Weights of a small transformer language model: width 64.
Each number is 128 + 24 x the weight over the matrix's rms, rounded and kept within 0 to 255. Layers, rows and columns count from 0. Numbers have three digits each.

# layer 22 attention query, 64x64, rms 0.147, rows 0-63, columns 32-63
119093145112114090106128139122136134122107138115140120130116121129120138121093139124093124133135
138125136151118137163129114158116149119126130129091088121103091106075130163136134158153146118129
141143136151126168121123123128149165149108100096126101096144112135134132130144111157130147118124
096136131126137099101127128144116081128154131140136121106088139103131104133121117115123110118145
123119106112080107124149122157129111137123130140136139109113121101144088128115136106113147140156
148132153154122123141107124132149119133113136112121135123144140110118117130134117127155137138164
109139120127112161153130160137133106114148133141116122142136125111112096116150123089120139169105
151123160136138137140115120116104147125123116125115135113143133142152131155115142097134103113147
110145122122117103119146154168146110112131121138165130135118106103168101104137108127141147142145
160132133129117114119132107138122119123131108108126075130118147137141116148100117112133127154152
124157114118138116104145080100125108151142085124150140119134169160132125144114182129154118117174
112163117136110179150119157139140167125095124134131131152126134136121134110110144126115117116119
127129126091124146124152151123094156148114136116128097088124083117126139114125084126146140124107
116110117149138125138143100106134092153146135115100147125122117154110091163120136126136163149100
177132136139143173162121134116142139135129113126132138112159115174145135121116174118126097092149
110121094106153135134153132166127144118127129130112136096115146147128122128140116110139105153114
162121121097116091105107109148105103150170095098141076162110141104142081137082110106142170125148
144084138133133105115078097114137171141145127098113117125105158137124139139115109125093119105111
109104121127142119102159105141143111151134117124130093135127115090102106112110109124108158127157
141136128132136153164146127147120135118127135153157099084163119169137149145102130136141105098153
121117113113134125099157148183109129144131118114170064140156134108145114115128136104115120112125
157146124137127109134143096156131143132104111122151106158094103139104108142112132106139156119112
124129162099172144127113130165115150123130113111100092116134127133115135165128124149122115150093
165118137127101153171133162111150172161133112117125121149138134127137103125140154127110078126138
107119147108093098112151115138103143136118140120111146124141108132172098113140151122156105142083
136095150115118079081104127144139141157160109118114133134120148111121073108131125142131155139125
134093110138165130107113171126152149156132099132127127131115148106123138133111136137156079132139
156132142116092151120112126123126126165110134143139129138113090158103165128168119095137069125122
149122097125165114145178112140152104165156109113125134123126102099118112132085113139167160119095
147104094142113107135169123126138087106143115170160146135151116144140136106104164111113122143129
117104152153128116116137111114149114166108100110084131132122149100120150117109097156146120092108
129142095181111144118102133140094147090088148110137125130124168154110107133179117120149166099113
069127111133108100144091143140137117100120107134115143086098141121156074115141117167125149120090
110108131135148092091117137156130121136114105052127109153106124113118130150176131148165150158118
142127112119116141084133133172150112225143143176091097137120124122110101117140131098111117099123
133072152149112141122136098123116146108123095117126114131124107130122152139145122115139136096114
114163137108141114088123120152146116156112110120174112180115107104072206138124117144150087147152
080089082130109122159126095149112135128147139115164121090117126140160111129112120131183116174145
104126096178142047110139128165074126095106142116129121118099157130155159119155107112126047124097
093157118138100118121123137098103189118126124110147105127145105084116154107113104134102115123147
095157115137120130159137143137121148067102150097137163116143158072149131205079180142097164086113
129123124131107058155060129159121132129126130140144121121126115204124128164192094137105135115111
151128091160195135124150100138151108159102113168143149152165138086131132120089167166092096154178
112139102109136099138150162122131131129114125123159105172149142179106126139139069096114116074183
155146148118141112117119174097144106165109171140138148095117128148148144144161086101156164122117
131149137156175125165139124135166182133120113106154138161096109132101163150086124120118136150122
167136102154152140126117120102181091147176134125116126110156078110124153138080095149122146118132
092160072153082168142167148096129073145162161150152125136133119103099142119140177123123149152117
106157139084071154117083149111111096122160193156132142104131137176114114140159060076137090134197
117101106093095146140121137088109103126122132111130108119168118138183146125159102138120163150124
125165178122114175162120140097125148106112158144163115157132119105084121169132137156087158194132
162107092086128123114121151101148106027084131170128088135155148102122129149127154116197168159143
103079132168163110168148109117179083104123158148144098148138149093126119144121124160132158155107
148141099129129168095152125153096099119118113121147179110166160091125147109115151154072167153108
144159169114126168097140155200102128189151119162145077093103098136164118106141129135121092092100
140133184145137157112133133093137112155117141108090111122131171164155078114119114131112131108146
142115168106135129085112121114127108166148125103124105139119132106171150152037116189148154140088
127102136113112127132116120119099129160133109163101110125142092103122158145134203111135079209147
155098146147133114146106152134118129122130107069069151123136181115117140164157166092133122112134
158110124121128108143099113123139121079049097114119131118161148061141140155137137133089161108129
121195125099170092168099133137106135139089163103124142127138175142145108169138146111103104133177
073111155134147105068125131074183139128123104136103111126109092078087118167118137135107163129153
124141109111129141133105172167073139127146118106145180119128099192157084154146114096130091176166
197126106115122120109050140148116092127119095124089140176099084134166070137195127116145106142138
# layer 22 attention key, 64x64, rms 0.155, rows 0-63, columns 32-63
128115150143121155144114124111177096142138107134114128099160117131151143112143102128139112111134
139130100112136103100140126124158122150128115130141154123136134124163114110119126124140143147118
146137110106131120142141115143089116116162134071103167167088125138108117144114108110117121125089
120127110130110148129143113142147151127125130117129121117157117148121140146098116137119137132092
132144141109112148098105111104143113136131119133145115127154117152133163114156127139143133143109
144144133124167104121124154133125123133127082151149119109143146116131145100108168137137165117122
137099139146136107106122100100146137171140126135183108142090129133122141156135121141133108155097
119118133120123115128134158121109120099147094125140131099099133128128115115141147118119167145132
150118140139142127118119124092148173150147097154111139116114114121107156146134134108137105124098
114117120140093130127153156150148110146151155144128118117132107103109124138138134157139125127107
084137121141113127111103138136147113097092125127125151105159100117164133113143125142116129130108
140154132108166088128130113101105116136131101138131133102138146168146132144112137148123111105152
115120103119133128116150088143121068118127184136177111166117170108109136118115117111112102157165
104118124128109140116109131107166135145148152096153102125129130106154141110130122168141126119100
143126148139122155146098144130098109127150096129116092090140103162124138162110098185131152130129
114107158151182127121111101121131146131149118168161100133154150141150132138098136112125108098134
125147107150097139131130162129151095137128132147100105158134112130134174132151114126168142130156
162141130129124125130134110147123108119073134089122105136152137140147109156087114149150138121180
103154124179114112104130153113140096151115162129115119109137126129119136122141109127124120130112
124131148106111157130118125137082102101157118131142119107153133164108126143112112166108134158123
131138111115147124126106125131165131126119145172107111154120157068134166104096120122120124132144
140155147125109114089116167158137093107109128098122116166132128112115137140132107105105094145112
122120136136111129130111132138104130092075137130159104136145099142157184161110084103121128148151
116124140111161172181133113123098132118142095136145102124104131125133120133126142152134150122123
100132147133164125173123110147123107133100104128121135114136106101138164174142141148144156118164
131117083141140120140141100143136101177103141127123109085132135081134131120104146129159139120160
141088168137129120152144103121132116129130163126126126122118129132111101166123150154133138164160
155125137133129176149127141122127097183137078159181093111129129148109133114098106140120113144157
091147151133111157115095160113100119097158118134073078125158140160109158114144139127143141110138
147164119095138140164168150138111127100172099131143136139138117106155102140129187174132167134158
121108165155151102128117112106117119126150142174128110151123120123098108102138146149126110149141
101129139143139075095111143121168113139138101106100101122113142072112121141114098119126113103113
094123130143164106103135113160189155170103145120119124101157135085154092097126130140082098141115
103087113143160125139108098104121136139115157135137150099141140114129128091079123150122137099088
111120125114191096118151129145152104168135168094133143124136151109101110126099134113115134145151
144133100085093155137138145149104121152108130142121141117098149187117166150122125103112120154154
104124194084161110091106148129104103137112139084041115164139093124102128156141114141091092130155
095167105122150136189127124093104123119157142165169151122113133126071169134140114169158147092148
121083138168129085086113126195161123152108120121086144145138169119167128076120158141111079118065
116084148076154110107138106149142119117169161112092123101132147105144129128085100129119125138133
143102178137146184103154122133151148077120142160171121133138106127151111209120139116080123116145
138149088155133078185096124118134154101161131140159149115132124140103191153171174123104158117149
145102126174150133096132111155129110107088122177142119106175132135125072128134116141075119173140
076152100153126091128145198165174111133075124137127136140160142128166151138164110126136116091172
136134123113083122097149122091104133152127171095140134106173103122105163085116104096135128114122
091185170154103125152086162104129124129114122132124138149140124153109107143176142150117134143132
114139108123116128107105123143114097157173117135140116126182098142111050130114120153110073122128
136189160171095167100129154101108073111129101169155175139145126127124103182149148110085093154133
099161103091096183146105152176125092162132158165156152090159129130110166096085103142176065106125
124118118112156128115146085102075167109139151115116102100175111084148148115108130128145158115112
133156162143098118103092161119119156140191153154070138114102127128095082136153102123108139157130
161125135085129112095096107100068096073109108142175106182144093100125133104129119080163143104122
113138140175099108151086098098161138123141113178195116162122132115116112125169130152133134112096
128114151113169120114131126166126156119120141096121146128150120049109099153051143177049161124143
134136135106105123126173144144114137167122168055127115164106153123145143106146131128138108161087
144129141170113129089126103098136137162151119077113110107108146161131121135146137110196136097122
128125138118110127117157105109092123134128139134175117128087113121173147142139107115152217127136
149095139148169116130134098113109104164168101144090083152136090134115134115113173123120133195130
174098108117118147120104146118112118135177122109116146108119163129074161151150157106117103156076
142121102108158111134131111124132117070096125115153116137153099075103189206136101107082150124148
106148090173146120181131100117105130138116163106125140133161140137094178137140118083124133148136
141089157147150097057079105091161131159175104137083101158131137120079057124089099138162125114084
126114082148125170165161152121066147133116119115148144112149052136154146103100168097178126120121
155162046150124104161133150116135111108084084120063137152114115134143153152133107108154124146155
# layer 22 attention value, 64x64, rms 0.185, rows 0-63, columns 32-63
174113124154119131160132146100104101143123108071127147146133128153121138120083123136120073115134
116110143148117162190109205081138105119117114130113135098100115116117099120123111133068135106123
113173109136137152134123068155127076126108109094107131091121100154190143110114170100161119130135
150115147121150119136120163080114124091097100099181140105112136138151097146083110141112112145156
114105154135139121137138160124120083120122141132138175100159106143114125140091108160113132156163
104069101154119119105119149144080119148172105108129092137119113122151120131129125122142109122195
090111098157125124138116126151116130069164111149105144115112132144186149108124130115121100099113
166101132120129085117110165136134118115167134145096116107090125131114098110157102145133143098120
130148137174160114115147170129162147110132124157117166122156127156133131122127135129108128123054
119099147169147133151087153104122111103156163125126114157111112130161161136100123128115092134107
062088117148126184113078109126150104142182145102135091088149124141123151077140169130108098111114
159106174157146102166121189080099112100121127129177108133122130123105094125128063140102134123103
143122134143130139152175158101116144132068080106160120149154125110149099127149080145148121164151
101124129141114135108102173088147131122143126133142093134176165161114152126088148146109135140074
134136140117114095150126076136120142137131071122142081147132160147145140115148143125131135153086
091139131115173139116123149123153103083118128143144154078124104132133143077077133093133123131150
096114116091160108140131204057097154143057126142137136115123146167116135148120168120111115165099
139101179152116084163144171073099148129152184135122108125090169165174146164118093109086169141123
131106126149117075130135161096126122098148095156096113090195143116108121138095134184118116161148
113127103143142124119122077189112116131131119148122116105118104111118173139122184073135111105181
144152153162143138114129122144100123118060137135163116148120131107105094156154113112133158134113
119084118166089163151149170120125143132149081104148111125144147130126135130127092146124123145097
083117086154087124155121076136117140126177103130100073108144163132136134131121157134132140137100
115130130120142139138111122105164135128123107151094118117172134112129120144140110163112109161122
086109120154106114106122138118097138082106119171130087114165175102146140136138170105148125146143
131134145121135124138153119164131122144141160118135148112118161203094133130130114129121142093101
130136120161106101092153099169125128117096054108151116104174139130126092124082136163187153181140
060128142182116101095094127092079148101134085142135099125159130156153110098130157130130118170129
139130146166117161151131162091105122137124123150098147112128172100123148127138109106110159086128
114165108105138124137105111160135135129155166183171141100120094117133179144102172064108091077160
180108132123116119138128110161126116116157132119109103095100164156110136150106126112133116061116
125115169123127090131133152127111168127154158145168128158087102132119104103113092115098134132164
138167101101134136117122086142157154130117107147141181144093101112145128166147133111105142142132
149117132136129111148085084124148138114155181159134103126134090098131166122126125141148098148147
096146150087138109101124115119123088151135095120154075107134112109111157132089156128125111165119
177118113126099085107169134175131096150139140072112122129126148163103080115125099119095146150097
145110171154138148125139124114088154148165165154108094126124187117131111146133115116092138114107
141142106132111089120141142116148146120137059119121129094149169137140155120093159117080137113095
112148137126148119091090132100130176104161151130097160140156115157137129081117118175163126126106
087077157154143115116140175103113125130111106130157099113114164195105122126148127108086114144111
102127136150165145144148130152104106141160094108136117162147081110140091119144112160135120151152
124080153135165088104172173136127167129154139131098121116165142124124146176151111152133156161100
137158102142107160112149122123141150125150093097129128124148146089132107151155137156157134083127
089139138140149121103093106101136128101123127100120110151141134143144105140126145161163137174168
109134159157137127133124078092114158092124142149088100130142137121140163119116108124126122116143
093163143070143091127110103112128151125130133178129135123173107119130135142150174163121105129150
111115130096147125120097155096072113113091118118173132154103105129110112104084147111121098167125
132121114072123144204125136153102133125090131093135197132110123134103075134141094159121121136133
129140105111087187166157115144174107161112116144138140137132171113136163151113128110090124108121
108122165105126104093152142102149127142141080124112137104158160154122162126167159170174132110132
125181092121095154141108147133136104127129091077145109155131133120138092104127099102124136128171
106150115139114137130170136140104166126114088105130163144143132125160101153145114162156118120154
139122122156122130150101142103131130133118142160151111140103148138116162153093085123093152121091
110105168154112139141117120116108112141141146125097078078143109136136116139160114159141160126153
079151149131131152134121117119123124093112148104125163123202136126133108089150155143201116127142
109089100162117127159111104144137169144123111117141138121112146143151151124108127150167108101113
122115146155095175126126135154159090152144112117094116112136166135144103121118087107083161139120
131153168117143099118152143104131120124064142088126152133135121163110131105118130097108126161137
192091113109131107149132202115138113126158153126139113113124116130113099115131096120099126145125
154071129144145103132152087168152149142166161103118111150106084099094159109111150133116118129126
133105144146131174105160136111151109132141135098139147143143116092110176159114135143122096064134
119127113081141148110156125150139126105109127096115180127112127130127103126105117174179125138122
146093191184126095116124193087107131092125151153168088099166148142063136129091088140109130106122
133090158124113110121154126131131138174137127162129154112085143128136106161136099148074158124140
# layer 22 attention output (transposed), 64x64, rms 0.189, rows 0-63, columns 32-63
119163075145118116142111126121140128100164104147153111116111134164091144156148126125123087126106
141112135174103141122085121130153087146133174128093107111117094104140099138136083127165114162126
136145093091167129146125105155072108149151120127111146118107096170117103106103141110121111125117
112156109107126131110142117142137104104193144111153119128091121156095113172130147143116130156132
118145108130133156107122140130129138136147102135134136149121143125141118149148125114115110113131
117137118154109143122134127100127090132193123120125117115164173130116133111120180133112069149187
118111155111097123124118114168123103147160106091069101151148118137116111127121112099168123086126
159159133151122159107134132140122095108131173139125133122130124112099175111141099100130103074140
106133118116096114160091136167181149144164142125091071160145145148147173178134099109156153108099
135184147132144107128117131171134145135131147132142147091137154104110127141140100107152061094134
113117134124125107105104143157138146121126151105139130162167105169117077088159095144107082140139
120157141145103119132140080141159147128138150106116142148071183073141157154121114137130111120094
121141144151140164108124111138124108112150055099137119163119134138128134168116134194083107168097
132144121112100103115083167116134151149114088118157104116159133143116143156143128142150133148147
105117124115138112158156096099135148158099136116083084098101149157133156131137168179100169143072
142106102084117110113114151125131117122144117160136129160083096113139100099115140108157122136157
139152102071090154145085161128139165131114165116116087095118122142106134154072142136133127152140
112180178131162106157120113148113143136136153149147121102121138109136136115166198126142106134115
087135089128115149097154145127099111135133147111166098131133122133155134183133098126138129124099
116098084171159136137092102148122102096130154153109105100198133130112088090090135109115117127130
140122163147169121149102096112156163104115153120075130135136113114110143128081094146096133138140
083132146175107166114139134105134173119117107089153104109150161112134105127140157159149107140119
128124154128147106124148151126113132150115127088096133094128102168125114127129149112144121147099
127169103111138154140128164113145106160120102107162132141124090124115121182151091156109142145105
153088166124130130086114134143098119099097113118141123105188135123126134119095114135113118132128
128132125124125148137103128159125195124128155149105165143117125140125114074143156123134150106103
121101090136149164130141131120068146119155102105078163137143114160165165154105126155104207142177
102112130099118114146177147108148122148153177084099117167156157141162127064087120135111116168134
142124097167116139108128070108151119115081124145150130123151152095140145127143113111123084154165
127068139129126107073087126156147097183160112181113158119181118104097079124117162082127136067150
126096111152114117169133122148079125119096113136132164106158150158109152120126146082172133085113
135112178141111110127152120128170116120164131136142158141135122115134116101122150136127116103085
121154152127135121105113109134172119123158167121122136149112105119116099164097113106112150134114
134138141126160132125119121149101106152108119125183189131113127081108133145131100118105114066108
081125132072146137097144099096110142147100108158116183077111098138140132128132135130133108168130
128155099151124153129082195111104132115146203130119144142097140157148127142089157129123146087089
113125132127130094154175087164167106138106171087168142130213134149155156129182134130131110166119
102147106103111106112132124116092100126113163129149072105140102136157134152100132121162146119129
126130144113087111158114186101112115142140116158158151177147143126131145091117106139182142147140
108097152113127164150110148168158147133118134123107127122150171110103142119138147153100126135108
114139107158146128123161144150146122159158132102109131124126133153130118134081109166120092122145
098181134124139129119160134121147157116137118116133099122151129144161152148166131126177112136155
109133141126136125124154119112145116080142106112140115106125104141122162113124102131140145145161
104152101083169099153186139144123135102134133143121118176090122179140109128112115156131146160166
105122121110109093121147117158105117116105124126135115142087095090115132131135120156125146170109
113143148083155120092128151103187120160127111107122077134145126137107165145084092117099145129115
146114116105100142131123132113167122121132132136112147114140127097125126136116139141151114142126
124155110151146173130133148121186121104135088082072138148084090129043099116130105140196139087139
115083122129118135112113096146123131149102079132155122095120077094120092149136103108117123125115
063121128111141147113151152116101166118122124188158095084108141160130171104155085169110131107166
155147079170117110084125130098156095121120092106140112174115137128131088116096154152113145132135
153134128165114175090170150115115136136174136124135145122132139163120114134114112173115130137125
123128149140136127144111094139130156154091109121098139151139123092105084152180150130123122140134
128145135130153129128114105105108134131118146106124145147124121167122150110136131146108120150163
131107114094132099138135170167130122124132093118137127149108137120150098084110090159131152113167
113145146139116130181130135119103139088132101135124144096123139136106110139169101144100150096125
105119125138121115119116137128120137143116132116135130111120084089159134135112135088072140129128
146132112099139155183122144140130127122140132164123080147122087124153111110126135172114144141084
154090062147129144124112183150177124105137137089153133158136105149178124174152156100165113060122
133133110151129116156131162146093112128154144137106119119155114156141133123154113142143104112112
115109143121100124111136126121107162120139089168159127096136158090144114133163101131129101156158
123153134108120165132148142114127140099157092124112132142099116162140138104155115120194128142131
100121150155098139118096115151109144111119103136135145142156154044135210123154118120137112125129
106129183124124143138157100108141113141159182125118132128118087138133150145163128095077110124144
# layer 22 MLP gate, 192x64, rms 0.233, rows 0-51, columns 32-63
126108107129133150097136134157132115096128143121102135149131076187111122167113153139134126159092
135148147146104169170128124160131110143152125143178128119123134130140168123123164147091148103159
113079117125136155142156110158109116123116142073116137135130137142110175105055151156110104086114
146076105114155152126134106156139139149168119125160112078126127092092130118141119136146123126196
143102139109137108128128077119152146141192095137112122119156171127097106110139116118132078103128
152117134121099153069156127146080143102115089137161094135114160073149122091123120179138110104133
107131078127144131115123114127164176135086119143167135134162136131136143147121150104158122139147
139127125174124132103130160191116081118089112132132131161121093095132120103121119165143151121190
167103095104120097101175145171169114153116125169160081130113156131098126154116136089142156134117
170157113133143150104116120138137111144163122122154123112133142092080170077130156125127115125067
168125145147169108146079112149160115146118156161137139151131093111107137155129113098150132067107
150114121121068146144115127143154167105146124125120084095098146111141136154162120092131105162142
177126121132147131150151110137095157112124113147130096137174142114144100156105126154098126127135
125135147153104108085131104133163150109109105157122122145118146125148119173140131125170142138149
110114121122131119130093147111127118122157143140140123124104146114113140168136136158146166092124
151109066115136122134127113101126128114103086136133100142104139133140147084107125094130121136134
144101121130066130101138146149135101144150113127144163135120181121093094103111132115143126146117
179118084074115152175105098127111146093150111156163138133116152119150108131118106070141150142117
135148131112137153164107103104155129188119108135148129161144130117098135091110111092118112114127
106153167125149098110127108103158150159200109189141115119128120134122134125150159110138126097079
111122166127151121142149152063110165112107139140121106163129109125110158154135135118131134146149
176156132108083157144160156130110135088127100119088085120145113135104127116125164139162107099127
124095159116156130112131124111145167148149134120150104149145098108156075132109132094135151153114
116140161107094108095132118106151083138117104148106098158115141097133090113152136123155142114129
154092139086178177114121159110089101131111118145119154147130133108128112137135081142134116117105
091149115077162155117152112077156125126113099104120132151144157100134107190106131148143152139118
119104137131088105126144131135107090137142118141103110177141111136101170110133084132125143079156
145108131139153112103134170152129144158135109135084129103117128097146087101171125123120123108131
101162140102125165101131102106122128121109153144133131168106137101107124118110164094155154154110
108155122112127132113141101169109127174118135114110114163129159156112152102109133130146124132076
173144129175096155146153147114102135137103132151146156105085079141133160129117115118132104124128
110097087091142145103170147154144171129125117118124156130136102148083164150062127105147140139154
163100141124154119107114139147143103131134119109135131125128146114121145117097131107098107104161
164097161114130088105132139143145106163147133113142141124103151115092114179125124118147095065111
124118105151116093126132131137136130100126120160095124123120114110138158111102143137146101146137
106113114165147157122126192096123111119134144103146136152122109111112111142103156130185117119103
124149114064147122168120137138124082101184159079139132137119137118157147144151147098122078137092
131137174159113114145133135093119137128097147103165136082122125108137123136161071118163098096118
167146139101105077148175143086144140142148113146144136123156135139147111114156137143173132117082
094129130129166131172113155093154123116143119117159107096090138082103147131096141078146137136149
150116146128117148167092112113114137151177141087137094118127103143086104114140116067137115140134
175104131128106169107126139147135143083162106085170102108096135163094100148088150143138158128117
174129133151126172157166136120106099162138121117123151131100153101094080171121119156138110124130
130135136121138088091124100120153146176119169114116128137103120127164129101122113102162160079131
109087117066155111146125110103189136120110120122107167143088171119115123136161080055098134099117
138115111125099106134117123134155130189173128143094154146114143107108130147114113155159159088113
124150159117145127149164183133150153196123105102114145130119144131123142095096096106143072127120
107107084077138160135102046131129125118159105112124097105166104113097167131136146113098090182122
078161080136126131122099092136122147144118128158109180100134141116114159165134160107146087119117
092096108131162133156107130155116118165127142155155137104161117135099108137131088094111123126145
161142164122134131172146118112131145132155127122131123148145161113123138173154097133123070108175
110058099075128110167146155122158103128134096101165133097107108146099122148078167156131156116144
# layer 22 MLP up, 192x64, rms 0.238, rows 0-51, columns 32-63
161176123129108119134090122136123150151129151153156081118108149123099157133144108139115142148149
124101091104178097158149172155134101113101094113157142138075139114146105154108131100142138148119
106102120128137106153134116123135117137152148156113115164132068120137122155174149102144134131122
124151127125124134142084073148123124133144129097110080157095074140127129126109132096113121125151
122077132142139111117115111153126159143121153135130123142143112164122104121139102087181100165157
113148110154133113161091104156116125157162157111118113116147107167117138161122139109112122145086
111146174129094118093146119133152141135122133114099109121077122155171152178156123135098123097147
115137192130103092090161140140116124147131125122167159145124105146107147115114131151124130147167
122096109116080123122150102182098150144096133132146101140171120083140106169139168140076120157156
169134120122097118163145114110189132084144161126100150144094153155174115136158101160093153162136
079131146154099128092168111103101140130132096100100085091130114130181151177114107144138152152128
102146105143139133136122153134084140132132160116124153134111155104146096163105108161168129130161
105133146109117119139136196142114153132123099136136172125133107114151152153156075118105156168115
117162138146110093088146148138142126143149107120142084117141099132161150124131154183148115145091
108166158105156099091098125117114090157126126145117143129169142122126131146102145094125156087132
133144137083139125117148086119107144129136104117139111111133140100135104145144098145099101119145
127151127105147157168089120118089149151139118142123146160071131131127115143111137121092190113108
107153108089116116150102116103168108102177155136081131109172054108138103113134135147163159128157
102125133153151133124121116088125135091101132127115179104142173152120153113125153118128122131183
147109121125163137129113101118114158133107158104127146154144108141103121095158109099128134112130
119144125093147204159102104174151129116102094109202151118126124153129110109117126105121194161145
092113112177115131147147152145182132157107101114128147146138125186172156118086105140131101133101
157123134185090142109125146113099131128080129128135127108107145146124120117137141115137106142142
107142150155167149158137101112130098106173136098116147137141132123121121160107113140113136132119
115125078137156120127134101136133092109140156127096114126146115118125138109137163151093095137125
131123129115113125131087110157198134137090142143114143115110121123119138139137182092146135098144
136151154105114144140072138106129095136136092114150073129156155099137100100093128132143110166135
106123122119121163116149144109109087151096126146097145129110125086122129111119117117120112087118
148094152133186164108145156136141131137146139139084102145163119165130141126073138132145117104100
143127138092149130122109088144120140112161128131148114119077121148128159118146118134127144121123
082152115134122101110105098115090115138124079177200108149138132130146159092107120111127116107084
106074119133123121114155098111165156124126071148105148113143097116061145171093121133107177174141
109137092137131098124167145181121114123152120171114151125123155080169154110094161135095097102126
070144089085179105120182137148131120113107181112111167115158131144094092132106144148094130095116
117097138115130132143120106133193145114125183113119144146158097083140151072125124150134113135135
137113111122111167137186132131142101108146099147069146174182136149070118113138122140127134114143
138094117113117121119084096123116103160156120087112155109126153132125125115097120163124150111123
142148103089098127098139118159131155135190113100133137159160109120082135114149186163088144084137
092129108135144149103122118150150137130129127102134126119122101093151174123156103146140148119087
163095186169099132121123125144110081103128159158146127138135176166121117093079157164105126140133
135117158180111135170128158170149155145159105127150120128157104132151086141127152122152132130127
146099101099126110146160190128123118137145100140072149124112133103151135116130106122141103124115
172147146140139150111100098139117153121156146115129096147127144129128119093121085125205139105111
088149113117134115098147082126150127190157136142114122130148118084157129077106127137122125067156
127158122086101120128120112134132147155143119102150044098106142154134156114111113116060099155121
128121115131124157166073146179152098120118151150130140066103112152144117124090155164137151080134
128113101126144123129075126111151136088098093137097113163135126151129126142135159116120128137128
139129119177105167161191127129077106124099101097144121151123124104078137139112155124107130166162
135157148117160115102137100140123127101153164167131135091121110107134140079142130115152137145149
116117137124205097117116118122149133162091138173131107141144112118120130164170128114108127137147
103131141122123126111124103126155141113142101187147128132162113136095142126128148136135110125132
118153161140121106146108158129131131172123165123110093152135083154178172111133083132147069090122
# layer 22 MLP down (transposed), 192x64, rms 0.229, rows 0-50, columns 32-63
117104149115113126103117099154110128149148112082101083136132116142121106115127099125150123143133
117135131112192122117158127119136115112088118169141150081158134155128130129098123126096101164133
133123123148143139128194118102140162120120132142130144111139102124125121144128128133114152130117
148140116139137146131157100123133133133147132148078140129161129125132137141119154172087116110141
110113122121137125122131129120103125110125117122112119119117180124106136122100150121120130128116
146096123104107167087170142129113147148125096132091098139088134101151125084130117130130100127131
138135135133113133143156158116109118134113102109137119134108115116128085102106104134177120116139
093142154148104115141115177126144110107138118105155151107152090106140141098126132131144103150170
166120130164103110110112114127164166124126112136133129092126124186064115104102115160152167203130
093087098131118119115164106116140103136172141157122127106089138099123107123132115127133144146138
157131124157174117129074101155177104132131145159137131137142112107091119137143114089127128084131
117132131158120091139165147123126107140178142099092079118154120138115157106137126126119117128142
104137120129113122145099124157119118102118098164138101068105138130134112133110120122104134133126
109116110116145161101099113088087091123154146168122124129105122142095134146133086126156138118108
110127170120109162135102137099108137105155125137113126159123164107136189144114158155147131125106
180149137117124145103136118108094114095135125154147138124134117128135143143147109114123137110098
098135088158118138126074132162135120128113095130121141152151144102125111132123133149124097127088
099162190162154167123090145154118141166106140140089137091133118100168111110153177181101130095159
141104141152124134138114107079170144164137106149122098137116123148089133132120134143131105129150
095136136146079125108152137133114172129117107138120109077124124132185130119132129147106166118161
129129134106100121135137118163116157142115128132155118115130164105111140127153147173141177110136
140142165133138195166066135108123127109107120124100141108117074135114137108148152123090095110117
092104127101128127169103172145136147127143149121109084146156123145156112157125138140122113105126
109125168099085158169122122129162130142125127128144154114165131146159070155166169150166140123122
120092106102126130122138127118135116134142102131141158129110114134089097116105078163163131117113
106115149163140106119136125091142132090139084121172115137112100135139136127102067137151152150129
129128095119126124162134131073119128143175129104118139114124122135113141100095197119140133135126
141118115119143092117143112114087134128137144117131149145123122122117125132130116152056128142160
113123116117086142153115125112127160116145141109161143133132153118134107095162152150115137141151
129109108142112128114143164121096120130143148129105108126135129126137113126117069125139133143136
115136130169103120137125127116152134157131145105126124135105130144180094124154095117138132128131
120119143166136158116103094106133124110146136131150114107154148134102144140085148090109147121128
100112139129124151118118130122135116108131127134145118117133147078132113131155147105156120118112
113109147050112087151105111127117133088070148099177133127154080147098109136091116210156140153137
138150084127126147126141097154103172136092115143128090118126124132101130163127104167121103121126
151163157092151135155114133145102130132116107157052102082135095141115109107133144174134122147123
121135118122101129147151105128169115106133129166125108108117144091146157117134117124125123075124
162119122080132133096137127127109123141124108129114141143126104111117155139148153112155113118100
130142134152103123138165147133144093116108165106108166159159141121104090131128119127132147127142
108111149158153154071117150125177104155113110137115129124155106091128118116156127104186124114105
135129149092085145161133164103113096107159138115120144151138123125158141111155093103151146106122
131123171126123134124132148073147088135104174130126132113077112142143174126148166137119112115160
130111117129159114146098140094136132133126122045112137164135117085128138130138175083144116140126
119148136143143149148121152090102167087142133147110145141127116159130098153162126149127184158187
141113159114120116134113116150146137171136173138139086101118129133072070117136169132138105121059
078091091159139121147167097122145105170126113106126098107106122136113139081067156107131121123139
117078135119110112099155147135141112173158134106141133108130157117157098133129144127148098117113
131129112088138099095107089109101110120142158139113125082164091136178113131148084134137133139115
139133121141150124153136135126117102203153102136158086133162133126106124099171121101118151127134
125144122105125164137135132103084109113161125091104143124103123144104127057100129132138127146142
124144115096118081116164151148154113122084155131156120095149112120135089156121132116143130184150